From a checkpoint of a small transformer trained on Wikipedia: learned and rotary positions.
Each number is 128 + 24 x the weight over its row's rms, rounded and kept within 0 to 255. Layers, rows and columns count from 0. Numbers have three digits each. The size before them is the row's rms in percent of the matrix's.

# up: layer 5 MLP up, 512x128, rms 0.17, rows 85-184, columns 0-63
# down: layer 5 MLP down (transposed), 512x128, rms 0.116, rows 85-184, columns 0-63
up85 108:134125145088141148142152121162126161148105172103155121131130139153135122124102124119126126119125138153111152125153136132103142106148088122080091146124170164150158107157131160114103136119130176
down85 104:164114135143131111166100092112107093130130154147101131103161125126121105132177118134135084148153127137115151139112126117127139160117131150099170094117097077115129143136146136113163111152121146
up86 110:098097129162071102131105123139139142131121131091127095132147166151107181130130132111140143105105118106139146103183139201124129187150128122138125136135140136145132089156109147120138136110139125
down86 102:139133085100121151114141083102121139149137151146139097185110131053098147141145084096165120141103093117106117158103146119127140121111152129115150117132108141096158100141102138145096143158081125
up87 109:144170093070081111090131168158095101136085123139110121144143087141096151128136134130166139148108154101076142148126102116091132102126138152131138115112146184154143180137147118145133128153099146
down87 097:142158087126134125139127103117119108104103155105143108126121121131116101166137177155142133113126084123154191082130127130112113136114120122153132147097125141092131075148082112071128114124170112
up88 098:117048111146122139179146094134108130105146133125118112174074126137146098134116087126097146104124128137164140123184112161149157127121113158100172106095143170115162156148105098081101115105173165
down88 093:152175114148085094115097174126167097121123129115144108113177128138125124159123166139153146130107144098096112121143138132107117084128110091129106111162106090110098079133111156126126173146131122
up89 088:117160112107111100147145164156074123147134078135117131120114101120150136162134081103122138084177124115139183118150133099160131105113117138188111108108135085145166132146169135147120099128133156
down89 093:173054134161120114093141148138140163165110111151108136117142148156125122120099138095041140115114079074114102161118140106133143128150107139129146119157160142131157166136107164150106159124124118
up90 105:155152109108132153153108145137145145156116126089119175115154112159107086149134126131156140140090146115138142135138187143093138103086140134148133123134142166108109145122129142108129119134141108
down90 103:159124102086160115130121134126137120129098128114116162122097174111091089142103139137136137098141127136145112157100127106149117103132133110127126080139144118101145105125135156126142129099153167
up91 100:188180123158154158168125167158146118137126128134103123128120144165119137147130150173104107132107136110127135157094177097116096142157157111144119142172114068181104129114164101132122152163099134
down91 105:123066101181153139107127127133108097147170134135115148119104103126135132123129150089150095104152113120088129158155123146136142147123100119111134190116167123136129138074134105151149119090146156
up92 106:093165153128124085147116147168158131122119100126132139121119104129167097119119167129063092133109112122169147187130147146106128145130175128101146116155133126165118123138143114115149142160132129
down92 104:123144127143109148124168124123097161140121090065095127102171138139130142150143113181148172138169102169136100120115123101185150137144151120160101100100099137106122118122130107138129145140102139
up93 105:174152120077139121126124172142130111162102120083097111126121116145147162142126136150150126134134106194120161135164145134149121152159110156119103123146118125132163106137196108147147123133119130
down93 098:103133184169124113163151145097182144134097096122156145089129131123141157078143133125131147110139137117141137137122132078109142106172139110117161186117148142137087157136128131129156131129155119
up94 106:117151109149135151178129165099172166100142147135180159106152113136120141122150169170174114120092150130120115112135141156111167140122150083127158081132109173105112120107120111121099140128116113
down94 109:154163162125143113115150101152112151130137123149127097162082160138131122166139146114105156150136106076096132134137127121108117147114191126135109118089119129129142084130087101136155119144143134
up95 102:156139149131107127114151090112135163103147139128125119144103167149139156121082148065141117136138171161092119132134142134133107102116142128123128146128135167141126139144151117130152149147097097
down95 100:120098116152140124133102150119150132139146133152125127136189120162119125120127079143134089096115145142133137054153101132107130143126144116051123110110088152112150146120078179098146114129140138
up96 098:129135155126120174099123128117098104134138097123137153124138141152097151116112123177076108152123154151097146124145138112135102119108131126104133155147140136158139140135127103142097177122141193
down96 099:142133147115132135122135125167144176107137152149115119183120102102157152124111137127167153084100129104115147145139140116147174080118076133129121133113138096091148101149114127120128088127113124
up97 100:139115108129161131134137079089108091106121175155159125156167119152198099103108135161143149086123161115114082138103122126131073133137179136139116082116126121137088171181152110093116144114158090
down97 099:123143080143139165109114098131133104148127167111133123102112139117120129166158143126159125142087117110123143124136169141117118120134108096152165163136105117185129148107133146125113121161175089
up98 100:139152113112104112162103130151125149102116125161099109094069122152145136135148151135126127135109093092132158148160135159118103126131145095158158145112109076141143082161134118121114120096140150
down98 098:151092170151127124134148114130164106154110110143149116158134107098128094089141135197104080135167077149139134115144140166125078136096159087143113128176089110112151117147150153160125158126175164
up99 112:164133139115127098135153143114140105137110078139126119114091161104134116107137132116161137132128143102141167138093130131144122133110136122099145094141141147146164101125127109168148123130106125
down99 106:186151127146165094097117149133102133140110148139149088136115181155153133108139122115075116121174122124100149118142147163119130137155128089141158135089151114167112130113104131106082127124110148
up100 099:110164153081133092112129114104149155131110140136096089145103140115106109109158130132114124136165126149146154153120115134105130166151095164109163167098117116138129139099113099121163152130143136
down100 102:107122142141111114153119134093126118172105126096098127102079120156127143138096132111139088145102115110152116161134139126114158082135117130112139105131120115153087092120085138129128147113110133
up101 112:112158158109160114148126122081111103112122175140152136153098132133089095071137113109162135111127133152119115140151154133130115072142141163104082133137115133157092146127096121108140096087148144
down101 103:127105127111119145134153113168131077183122127085077115093122127135173124139161122146153127155127061107115113091089107134119108123137126134132172167098122121100147103158144150141125121171117114
up102 107:130174078132117152178101103112142171122134123141140169074129106124113148127113131128149140131076156113151127113119141113089133143113149136140151116137127131144111107171138104148066144120116110
down102 100:145082155127103146091111108146129145108144112101121125103112151122146063162114100130117157117112120144073108140153083108142150123126153178169151126118129143136182113152132134155102116118143155
up103 100:158138072108145113121171121138154174141139113108081081110120139185141127135116115179116073174114112091130149157117123175120134115116129149115106124113145118132103129144153119123149107130125134
down103 107:104163157127119096144149150121123088130170156150156160099124139127103158117131173145123106140177125110126194153131131169139145133096124107117089139093133113093144115135147092132113152153149122
up104 114:097141083126104109152088142088108152144126120120115127093119108137122073120125133109118111129124136189098120168183079152102140096136139133138105117135084143171144166136146108147143130154105161
down104 088:149132149137152101086116168151091126174130121123092124082149111127145152135073143092143106151119127117125162119121167123144134150107147124128152122138138098121113106127113139119130122115101104
up105 101:114114112123099137115108127155140160150126137134121181118103124123126108109111122133100123097131169126110138150113128122162164147132151144122137116124154122134125145186105107122100127100101079
down105 096:097108133158152114104125114124159120127154143141149104152135102148135088124142126111104101103156136141161132113111087131155112092141122142125118110113108110155089111164075109113140114132121103
up106 095:122108166126140118181142127121144143144152137156165160124144116104092090133112145132097077083120128106097123090113166110109125143125141111126119158161109134178140122143135148110177090136146112
down106 099:111119123143139048130177120125140154077142124122122124109145174146153160089120139177113125139154112146121101135129142129159146104106078169167096129117151120123107095135097124164135128101140130
up107 082:143091119122153105118131120111115184126117114126150130140089154110103141113133114138213157135156186117137141106122107161091110139124129130093168095122155156142147089122128113102148109141085098
down107 083:092087154166148153102098096140138141147112135114127123125114142146135099156165140157135112129104092106127109150126166098127139106108116105110173141175125102151101110121108119162114137135181123
up108 113:151117134130128114174074122166150105089145119068103092108161137143102119156143182138145111138119137087127134143107110176121137134131098110047081160138146115151127132130147130147100074132142139
down108 102:157105134106144152113136085119089149146134136118121137136123131154105153120122109123091139116146177135124118107138131140101132140146127177100111134176132108082137126115124158141135129171137118
up109 107:116123121116136135127158128173082111122112128141113107116148103135111134137112137131174091146155157150120131160108158106143121087114113158115138144127148091107145111143143126136134109135112191
down109 100:125118123052111155116128135119122181121126120135139103107128184124143133149125124135106115126121131144116140092133177151111150146114118118123131128144171159141102093085079131090106130130095095
up110 107:081115158132127115149100109099111122153129144119104127085121086132115110122147144150131115073115155099141122131113146204039124165133148128133132114132125107116104121133148156129088100139166117
down110 101:146111113129125121114102109096128104126156095130125101149171092126158146178084125132097140126143163150084130092108120091132110095151126088096129101126174126125141139131161127122123148162117136
up111 109:135136113103108130128125180134102119126134138101146131126149103088114119168115134189091159139125120131137162072125106122166123142160158143112121133130109124120130108139108139155068106119096139
down111 103:141124139107161115105190179128100145140123105131152147128117138143128168123114142138123107089144142120109177141179079094123122126114094093119138115147177113124108167121169097134114152151167116
up112 084:166144123131182096132127180148090155087147114112151138131174090161134145107136095147143106128139159079088144152133157131119125118166133120137211093117093142141088138162133098129121145122135114
down112 086:082121127111132103166089109106143149162146131136134106113111095110136160145089109108138148155133125137105153091133101097143139134161133141164180129152097109117151119132136103128105148184166088
up113 090:165139142076142137083158127136097124149139147166116118125109086108124120105134128111134133102119109100141142139146108163103140112112163130105134121127123154155174130127108177126163107109120162
down113 098:125156118154134141105126107139132150143124117114142102178145105122108185141110118089099166140153090077108120095134113156174143120127088070122115137119104105170184156101107101104114098112121093
up114 108:125131144158128143154132122126108117126125086143136154130150137170099140188192162120145107086156126120168125153084126132131137097158090087123138149105120107132080136135136129143099107135158174
down114 101:150118111135113162088113176127111125145132108137115162138131127109120176132152124113134105108120112124098211143108109068135121095118132127110137132131131124132138093148119117121108132168135084
up115 092:154130104184129090140115156151118152145108126139161144130125145141071178121124118148099167136150170116118104176130093098125144168120092138148176148123118184135132128121099112132128137103127136
down115 095:141176169104116154095172104144141139086116148148132127157126121140132124124095132101164103110139128069136093085061124144122148108194122120118090104130118115122149145118137124117097107138152102
up116 078:151130116060137156133099156179141088089167126066121088124136126108122128124151155107144103139102146075108140117160122140140127122133127125123150172095117118131161130120117178115100158114087159
down116 081:134135112121110103127121097105110110153149129079135119109108152119142109125090081126145134132113142179068108125066138129155105158105140156114141159177142136126135134126088125141090109106112129
up117 100:098129138117136100134089179115114126095088109138118132139154112145146167156133107169093134120132126122141134141126128130115083112134166121095142147115137158118143058096111176132130119159105166
down117 090:085135121164111132156155061159079122141133126119160132137133117115154105115190105157128139108149111168141155104080090106145117108150148112138141152133111108093142147131080073114123129097117136
up118 096:095101137144142129125136084132149146090121166120150199099137143147137125128113098120144124118130157129128159138116073155102165158090126151114124169153084107120096159179123148113123136166126092
down118 092:154151165148134129138100130120088085086089139136091153145089135111120134090148105123128125128133127116091140148127153108129109113151155116136165135110136134104136124107086132157193104122122086
up119 103:132093132139154106139087150127133099182113145144117130140130176111108081107174082122143148146155121123163101173108091154117176132115112149123168150102123157112149115110133134136139161077092134
down119 102:142139130139111062154128153123102154118146126164133092119150089107112136142135139134166138096084106137122110183106148124143094121109104158150101132145168181114114094093108120079170110150139143
up120 105:130151123110109147178116121163133082112122110118147120116185112125106148123111132104123132119156174137143132134154126104118164119164163138138123108106139145199152094128148161153111110118072109
down120 100:149143181102135106128154128164155121157170092134184109121135137145097120161077079116142094154140147103122116137121102151094129139124095134125134154111161117130133118136109151122134121138190138
up121 099:110114087151113049123128162161105128120155158154141096129114149081130151142139132134099142151122132091104133164170160115122144152163103167123126149114166128128167125102095150137126136105130106
down121 113:119125125142144115111124101171114169098129130123109117147130133108123155088125124120113138162142156171117102119062142125162142142080110142138082148156129146145094108128140147100121129102145134
up122 100:140154137159101094135126155104163131117109137135131095142106132118154096133119104145139136126134132108099117162126141148088133166143056163117127105100076093098138107109134168130123104120121132
down122 099:106102139108088136136160097144164136137139176152093137087088121122156129121113081132101119155152150133111140131121134085127143111105130136166166158147103132152105102149150177137100152112135097
up123 104:136122147140154127104117122107109150128128108098071158116120151150127126172125168125156119103118138125131140113152129134121141093110155139132088078103096141142094153163134104141129134118136128
down123 089:188146132182116126121104133119103090135094101115190142133129158152143192123115149093155145101146127143096113137134095145145159126165119137114107115123143101125135135123127125146134134139116147
up124 105:156196098139130099127104125104139115180102146179132135115102126150160077127106110145103119125133141095089124154117125146137149117108169142143120127128116099128155157131147133135113131085094135
down124 105:113103111106099132106161137130165130095155131132116122101122139128141123156179134142099173120125105150142142142142106118123093156123096099094086169165135148178129108106121133133093137151144137
up125 099:121150156120145150171118094182140145130141126172129142102101129129165098110137126156105118070079128120108134137159168121124130184114135157139147118115116123173105123168139130123120094128106119
down125 102:110137131126122148117150103157097118147113119147117123148149125151125148098088151118143164192127162141125155100169124130117117184099136145112110111134144154129175102128139150107156170155140119
up126 097:134154139145114112127105084067133098131111125124133108139145093138136090156082082140087117121168118125109164142116161161165135126152151131145128146142135094149118183144147154106100119115124146
down126 099:125118129154107135137151093135101114136131133152123103121157162115136116126117112142145141153141156070172132115097109155104077151145101121164111102109124164186161148108080134134115171150090103
up127 113:160118084127138153142187108109118104121117124159113117129089122046096157142124115112156114130096128195175126117108133098107125151108146139130141098129153132146145093168117144144134174122127122
down127 108:116156144142134170099097138135137156115196171118088155101136090154143136136135132145147156112093115097085120118138155137088122160087142089149085137147114106097142108092091152105111124155136154
up128 104:119155051118125125151121101125131114159078132148116160145135104121121140140145089109120117138089158101136117084130100125112099119102104107145102123128139136146110141122107137112119122078166131
down128 127:185135130118083142121134171151116134113112126111138142105086125099138115108122151109152138118090141146102121142120208106159171127120105142138147129151111113134103128143116100147107140116140130
up129 113:123073147113122112163151142138115106115132153118101109139110101149077091130151137143104103122143131103124094163076147136118155142125120116135124171105084129140131091139105204122112126131140079
down129 109:066151140145120136134150108128107172154080132138109171080151160138113162121109134104173125117081102120143113113134116145124085117139130110140142111151154145176135107113142143100122138112141154
up130 109:151163130136174100170142117122091151127135114081113106154122135134136183101120176144151149167132189138154089109115123134124101115147144114106163136098151120134114079161172127160130122141097159
down130 102:106142157142077143131143095104093138108118148143171129125125161071141162158143148119147123139135105080086127141140119100164176107106082166097118107131112099160091112125103130097129152152086146
up131 088:150092122132189120135142134149086123089121126103080160133105129155172133147118118104109113145124122134117120141081109179144131090108115149112144129129119171146150128125160144130113118183069151
down131 091:148149168076095131109160143128146118119117088128106134155144152116136155116125116099108132192102145136129130154125090138137134120150138112120123126134106150130120110147125085140131142105150186
up132 077:137127151138114089112114127139174141124085119133101181180140124108113135112138131122129125093176116125125131130146137115141140109129098148141110124129101127136134148105108121153160113077116077
down132 072:130150145119114146161153158100146152154121137175104075116161121115131149131112148149101112150136107121133156090132124163067142076120120106077102137160137161116150113152121125078161125125166151
up133 102:150155147129117126152152168124135139106119140113155104130129108133121083119170116161126087100104116135134132169144105137108158140121145170130093085112126160085139096141073111149120138143115153
down133 094:092124118167101104115125138105099126109112171122119155141122147108115135090109124096135139150094110153146131139107082125125121121125100074125131117139135095141077133119139142118130145120084120
up134 088:136098090135138109129122136116147144131136135075142161115137105141131132131156125130136154118062151120104083119122179112161120082109164117181118106072105170151098105137150058156099126119113171
down134 086:153132132124161153150121120118129140128149131115152130119123142145091094102143132112126129140154171134158133121126121169125104091129109147102111146113155160087134154098153152113166101132149097
up135 105:108132145141118108114162124140153150111146117130129144146093172109121103129142117080153130147124190158165115147121136125128120134113100157131125149123119167107105126107095122118127133093078075
down135 096:148128145122123143118135158128097125105129131127149151092127114187117143121158120086162132148148128143150148143092109112105122067138140092121147138116121134110126154123100126050142097121110154
up136 097:157124124136162160122066118140138095125172099127112122130132122146160157142161112202080130138162149165139149143113105139122112171117103118118111170128136100168105177095129142155110110126147164
down136 099:106144125109114140137115108117131108070119141089137142138168168105117106111114137161136119137129142076116079100122127162153131135168134096117188124155114129136088091137112139134115150166130123
up137 108:139153103088112156160118116128146154115124094144081118156115120092115122192099114161116123111117120081134105179131144115160159114072126128149126161140124125122133120114190132144103092158102134
down137 095:138092145139093170139125102155146130147100141118137169150122117107102111124160139135131128175074131169102116111126161104108118121119137125136169128115076136116104120124123129071152113140135147
up138 093:101145113137091152140140124137138104104142126136105116133142110104116158140136150087113135149156145080141145125119164079111125168068105097133152098137151122149116121173160111121145086152105115
down138 097:125118068096154148128077093128136100152132149152103113118150122135128124101114152122176129107176087131088143124117154158138129117111132137102143131101116098059113121098125149138164124153147124
up139 103:171158146132163103115144159100153108093128163112140136145161163164133144157137118147113147142111134134122136132120159129154134118135118166147108140084093133171102121120059158119159135107104149
down139 096:157081139142099157073098090163159122090149178139191090124166129112152125136137124125097132166141133121123076089115102137171141147129110099108119142118105112143116118087121122101128124129181095
up140 100:134131131144161072160150115145126107118160123124086132133080162117171132140141136150120103130145143133102108123132141151100121106133133093093118150123097112154159130079107144124134141104070146
down140 101:095118155130124094132106144118140160164112131112140148134141103132077127111126109118130142105093113192114130116112145126162128154180185091111141167144168162105156154159091088110109142137133104
up141 093:104128067150180100115144133121198123118143165163135116148130120123133172144119147086132089113075093141143138136130142116133106144132140165178149135112147154110157118144132145139128116139143106
down141 095:111131129068159145097117131154149141129092120186111113175093165120149111115106136105107133137119149123114126162148134138086141145097143143137160140131103088138116143155136109131132130118151101
up142 102:085098116128144154136153131135123155112098135162110140128100126138132141124125110150110087144124123108123142137113147160148097170153123170141089127140130125146086154114154137144091114142168117
down142 102:097116126164152177130132111133117145091153139143161144110144190147098140152126135098091131124184120115105072118113103119116113099122138129100096127139166106101127148104125121170106116151079141
up143 112:147093120123150164132124101139135104161131136093133138133144099134137131102120107125124104138087157124184134100060098139100129109134121131156109150109136168136145126112102207135106116101140146
down143 099:133139111158064139183126153140159131115161128173127090117136120139116143159141169136168096136122082115128136117138157133122106128145091135117108127131111105108124104147173101097141115153145127
up144 086:124151106109161167142088120145125151123152162107078159116142092110141118110107163140123121124139136131133120146103150135100167182117127126152194127115136084181111142170079091097114115116130117
down144 091:121108170157163121091101118124115123166127107120132125128134122149133125135130131113113093160150106176131132140162110117203109127099090121100133123106137126136113103120083136084139142143147133
up145 099:148111115141081097076132150112138139127082075108127110137105109131127123117124150090115124122134112094137114120109148119105180115149088113127134132152131121137145157128185122094174069117106118
down145 096:144091127119127166168124099152098143165158154144109119139137142135088101089150127149143104159110130137125097106164161140094088096122139140114116084130118107092123144176138171109070161137141092
up146 100:128093164117137069158146126131122127093114134117170130135170143112098126122160151148132150102149144094118147163109139172137122109128154081160077126097129165139133177118128164135095115067133112
down146 132:093095134129122128114119114149111144152095108128170210093115148087127114096123109128147156132155134118130147135147114108126147122107128154087154094141132135121135134141158167099122154115115127
up147 117:160131168133121126123142164134101114113101165138162192146104120116119106138145109153157108124117129169166131114155142137106092141139095143105086148120145099139121116101152120104145160100096142
down147 109:117144114101110103153092180125142095152100104134132121123114146160137156101133124136121129124112168095171125159128125134116153100114106194113131102144139152151096105130128138136074085109103122
up148 094:125114152120114120127075138160136133156099168086043143144127122151141121153131120115082146092134114104121141106136203150124135162092144111127135169084124105125110126102131118144132097156118110
down148 090:118127155140112174142101142138124098123137140158148137124087080125087162202125132139131119130099134132141130100094128116127151126139131094120130085137137117130120165134119179089175127123130147
up149 088:111139114155125107113143156105152177105139112170154142144118115123183114144112136123100136129152141133171115112132126150150101129135178126127105131122123155143175137127165154142149164155115122
down149 096:120131106117099132145121201108125099175159156125116137084110127122120161099121127135125127088105125126110178160121096114125136150141091124111174165167147142152161162116138129115116092142116112
up150 092:143143164156151133129166145094140112113136116087125124127113095142131084153095156143093130114139124094137152133141097149114123151120079107118144082083092132102120148132157148108121134136151117
down150 097:108167130130117134143088112153144125078108131149108103130174131102157144126144135130117122145106138116125143189100107155139127095153138059148161127101112119162122126132135147092134136119125079
up151 099:161148175098132135104106101160099123120097084148068083095170143131101119148147152112146096123114133110122138160097139136121119146170135162123154131137072152128126171139104080178156098139155114
down151 098:168171130142090158103104124155157112132109126159129060149149136134150119160121105137175132130115105104110092146132123171140111117141124106158125130124176149105125098162133170131110167113142143
up152 096:167129161098099146140131116123122109124137115143070078126115098108111087191139129151128132137141134165140148144135137149137141129098113113112150108102123136137099154161112117156146147109149147
down152 091:124170154135162097152116106146099177113103131119147137164134126098160130127089152113137150187160146133130131103133123154092121122104148108092146145144100102163122154138134156117162130165168092
up153 100:122168129137145105129148131144109105159181139156169142135139119118128101147133161149140142102116150109148126161090115159151139156161102118153126146106088166144090130124181144154131071117145107
down153 102:108158160138106192102127135152096141137065135134123131152126157154115141148111149135150137082085116136097152116126169121109110153133108148172175143137139114132137142136119129110080126144146102
up154 091:156121095100133127143104124131134181130142117099156139111142148144108091109153139126109154132100158123167094118140101165131106102124134136091115151108145119156144131108098149130160126097126114
down154 092:141156114118140150148142118142160113118121166132136143127138095113121180144179153098131106128124087157130135161115128136137137180098156116164126132117148150112094135065129128097071147154162078
up155 094:109139166118171107120147115120076149092144126126105120111107133146067107129104083116164129110147152114130130195147135127150135147142137129108136081125147101173141152141144123112131139115100093
down155 106:109160129154144081136058086139128152195135132126116118146092102099122090127125115109148136115126112138116112110125178168143115148094119155151067142129135137097088090137124151130165123129133126
up156 089:091136153137165120107144164124141168179110132202185124159127146134075162120116093098160127087123173132158131151155148144145143143129174143149161145158105153135106096114101139131109103129138069
down156 090:167113170132151150121168140123144166166115141113103147121083141118114166122111139100140131162171128137154122151128126126116154096118115096117112121157128105161124100149102126099147085157137130
up157 085:109094096113167113098143082114134134075133166087125121147081130145113126132125154108110142116151133106119159164151150123152128115135162151117101066152141115150099171129144138131130144149131087
down157 092:161142153130139093115129109196140129144135135146124105172165119125142113081121087153129133143128123121069114097112127147174148078118145089128135148156149173121141093079102115115132128116137143
up158 109:178087152128133138119117069167128097146121139153126142095099112123118128084141126153151101141101156114127170132126132158187127170157129116157132154113149156118105089153118127113069097109149134
down158 098:155129123153169089161129118164133114116150146146144160131128115140093099118126080093108094132146097153135124121101119169154108122142121154102155152138093123137147151098125109113171074138152088
up159 109:114164120096099115139138134134135144092147161132116094155153138084148175109121111115156124155123151134129104125118145131141121125146163153151125102127115116084152091117128061125128066113071126
down159 108:157135110152150152137131144114142106188129145165180116159117096104133140123119106145109115150112122131095112124116135168153109114177130102132128121137139110130115141136154126142128138152221153
up160 099:136157084144109169111146150110188136104111137116124149152126170119105077148132133097106103122153111094125120139091124122135113125079159171143162053110113107114170128076145144103085166134073121
down160 092:093108097111135107121108153101127138130144110075151133145073119140117159136123144132102095133107126116124086179104122107132087090083103123102137146150139138140102077135113127172079148099151161
up161 096:129083116089126097114168113084074123118114139131120094115171130163104141072122127116095129120110147119125116151112107151144102153125115157124132101171146168109133104168147163121108108149136157
down161 116:094098144120171177113108152147170151116166155113107136095155077117132127133107131171159120126132116148165104123139094117079142150167101152126133114181090124111114141113107108149149140086142143
up162 091:135150138096176096106122166148139078141109115102118145136105174179139115131127152136141148119110129119154136149146157104119151224151089122107160127095117142135154138100135087118122092144123118
down162 082:105120137144144070124142133137100121133179145105127149159150121152109102127089090140118139088129150126109171123177100177170114147108095094108149101140104074147178091107112139122154129089145119
up163 080:123111121097143154148099155123104151135096139106130127122126118097140145138103134111116144072119124107137116141131112108151131087150156141135100146132174144153100113116103134111094175136117148
down163 080:117152146178099106096122131103117116114172132157162134144168114097121142115147106139133138151131120119170154121125111145080101135124112165148118168125147152145152171111144175139107124145127096
up164 096:115083126132130151142101089144120124164095116103167144102103145111125084093132064142170205106154124071112110142135135134138122145135094136116151142102106197140109122151096120147104150116167119
down164 096:134136095121101138127147098139100100082140094088153143129114152130118136139156138125128154152120120126107152093116111189150156158160164113119128119112110102115143163170138148118127129154125092
up165 085:152103102129139140133173130138114130099106122111130166134120112116100123103110145120113125142122163119104099117085187165112167134138148131118119083164117139134138117132139090114150129125130189
down165 089:127142117141155128161121101156159134101134152110128153150121104119113145071096099076147140102152113151102137114149105131142147122182159157130120122110117100174120142123104104153156134113148127
up166 103:118130094133096150117177143120127110148137127122124156128062146144121102146137125167137074119144152100194157145109144129136146124124127163129149148154136140149136111119152130117138117131145183
down166 105:164104131122143101105117139121152131129120148095103132145171110095090100131135125111088164085155115140126140114117156112142096149105096139128079131148117100159134174170075106117115110149121107
up167 097:123107180104148143121077150127094116147117125134127138136130129146136153081127107101123136107133138118164067144108156122097144158130120126183131170114120133138077132170140140103098112160158162
down167 103:156140102149108127134113129108132161118154141141130172169124113138069152137137098136157114115119105111132133113147140104181109075128130136098118146140161111155149111113121098138119199145158136
up168 093:137184160138097107103089137164135131117120120161092130138137151108112113120143124089124124163121142144115124139130135149122155091145150105136148170115130141126152105123122136092083111141097137
down168 084:146107142093132142154133090120126128101127111078128156096140106166109160142156122105101157115125115124133131129096125117123128145115146120103108148077123102103135155112073150105098088096134143
up169 111:134122082131077119131153071117155143106133097147141122133125108110132110121117121081104141120135115158124120120151073135136136145153137144183131138137137148097096160125162104108093134114100152
down169 104:143120153130140163098154177092115100127111132112181096134117174137123147140144143176097110165154140122106110170127110089171096159155114146130157110118123141133137145120127089142152170140076138
up170 090:115170135130116156134157117180104133083139105178113123153133129152142123138132125112080159156121143126131159154118156124121136150092090145109126084101132148135123130139161138085161149144125137
down170 093:126100156107148139127134119146124087139143104134148077153086149106126173133143117132145129149133141104118175143084121141124085116162120098140148185133134085094126132101121121122157144183178118
up171 108:101169078094137133125160131133148118103137123105153121143139130136139133123152137138111137120135107144124131120176193149084151128180140154158180091083137146161167121125144128081113097117110116
down171 108:096147146133145105168122145108142120136149148153136106107145158147115127128143120129133099109105107164118175126162159147144151089100116135099091136121142141118125111137130083107154172155141142
up172 082:161092121136133080154144120104163142123116146131144144139144167180095072169135133138126129158114129159092126086129131108119115164129111151148201106102101151148142118086085104107157119119109151
down172 083:114133126135168128113123111160104101129134155137122148109122161119161135132139115109126126117148120131122137135131139119197134154132135154101100110143105116150138089139099098056114066130134104
up173 090:103111168115157110124090104127151178169171136149091139079124150110127116118105102091116114123107165145123131145136135187143149127098115154142150114110126096142139125142135131083115144133094142
down173 093:123150120124120149103092114125123112099114135123151120125121128072118129132134137099102100113118138094103116082105118090125106134119145130153141105123153162093125128117139136133092177100176118
up174 104:123135124102121130101127168181160153135130128146110118100112116139105120114114102172104113110123143043107146138148120147092114142075119121159123103140149123095164126140138144176120070170146131
down174 105:104144138101106129139131120077086133077104142122173122139134123144072139107143156117149125162182104134109122103114120119159158131156170159120170139081088121120114131154157146111122094086120112
up175 104:106103100121116182146142107138139145117116121109149119111136086132149110119106137144118155183123114100155148142140145152178123141126143129120131150148136125139150139105169135143165088102101127
down175 102:121135116148110176130086144126121118111115098100118160092140116103164115123138127131141111159104081130129159101143158121105111127113078125118157147162111173117117115136098120102177120149157156
up176 112:153100154179146150170117132114140124121076106162118111161170121185125168128145117125113159108178147110121130113149133133133134155130131108147148156097086149151089103119158109175178152096115140
down176 101:107132110121137137145114135162112135125134129096139147120138154129133089136128148125183150152133089124149143137123151162101129108092090119119121105083125098137130133099110157127118131139091149
up177 118:115120126161113128126137098139189104173164118158102100172081142132092144083182119121109102128126108094146100146145153106147113125168123153174135111134142124119131164178138155102097083118113148
down177 108:118109152143116152101131088140123174106100126128184099137115176116106142129069136099149102133149103107140160139104125158166162095166144159147129161115102157162132107128095144161129104124120137
up178 094:125168105104148142106088126146152165116137119142087114134126150115106137158138119124147140112111178152109093129123155155131137115133141096122188126095111131147161144169125108119115123119164182
down178 105:158104087141088223117137085126144138104120152109142126123124108174151118117135153097116094137138150149147117072107129116136111103142096142116104102160119117098118116122121116165108084126149079
up179 097:121108142189093125125107145098155107139116171147108174121129139151122096112139148105131152142109102140132130117137166164147131137141087102117115171124131184109096128154125111137152127151107106
down179 095:077142139121093130160094084147139130135164198117140096182143078153133094100126117189125082146114141164121111153099087129129165089102139132113135134131128154152104121139119137125127152162123118
up180 092:124126064100156090114159130092094100136129151131148087146127167187128107114109131115166120118129121159118113136146113104118180129103148106133151072071153095164150144131146148146116126130140119
down180 095:141168167132155163143071146109118140113147141129153109111082138114135141149100115149130136143167115121125123065147141080143124111162136108073118095115159131100136113139106155105123104134120086
up181 111:124176089149150130096139125130124145155134144124094098100181158100114116147128132134125128074094155109094123109143118120133151127167137150137149114156097136159122154115134085115130139136071174
down181 114:086144180125154157113120149169094105132131128134121128115106131114137137140111066102100131117120153153130119100117146148145131151146103139140145146114146122144106092145140097157104123173129129
up182 089:135112142109125145147134168131111058135118148101162136157125114169112154139129161112118108125134134127148081174113146123111134145108183127118131094126144133133181154068139132122112164142095099
down182 097:106098120126124143129135165185139141155097165173131127145133106134146124136119109128122091103126100117151128108137110124137114139141100120110118166121170138175131137099100103122143124130176124
up183 096:112118101135140144150096082102135139118116129124143115119099111199125111146145073113151161119145170084111150136160128112146161112154171136166146138111116145137120130147127108138125127121160153
down183 096:137147193103120140120137118119108123159139143117148159105145134107151141109136119133116124155123141173138150143119133139118147152162122107144154077136128086125156106080140137125114131130088166
up184 080:119117162138100110117172112148123136139130155121121116111139142149111134126135140099131158104144149130147117123136150097120124154110123182153124098137147126120151129171111091133141150103132142
down184 078:160125132108127137082119121121114105125157103098164096125142131109133139161152102057074119132127101119101141141132116169127143128164129113157122129129164147106122093106088136185108133126171128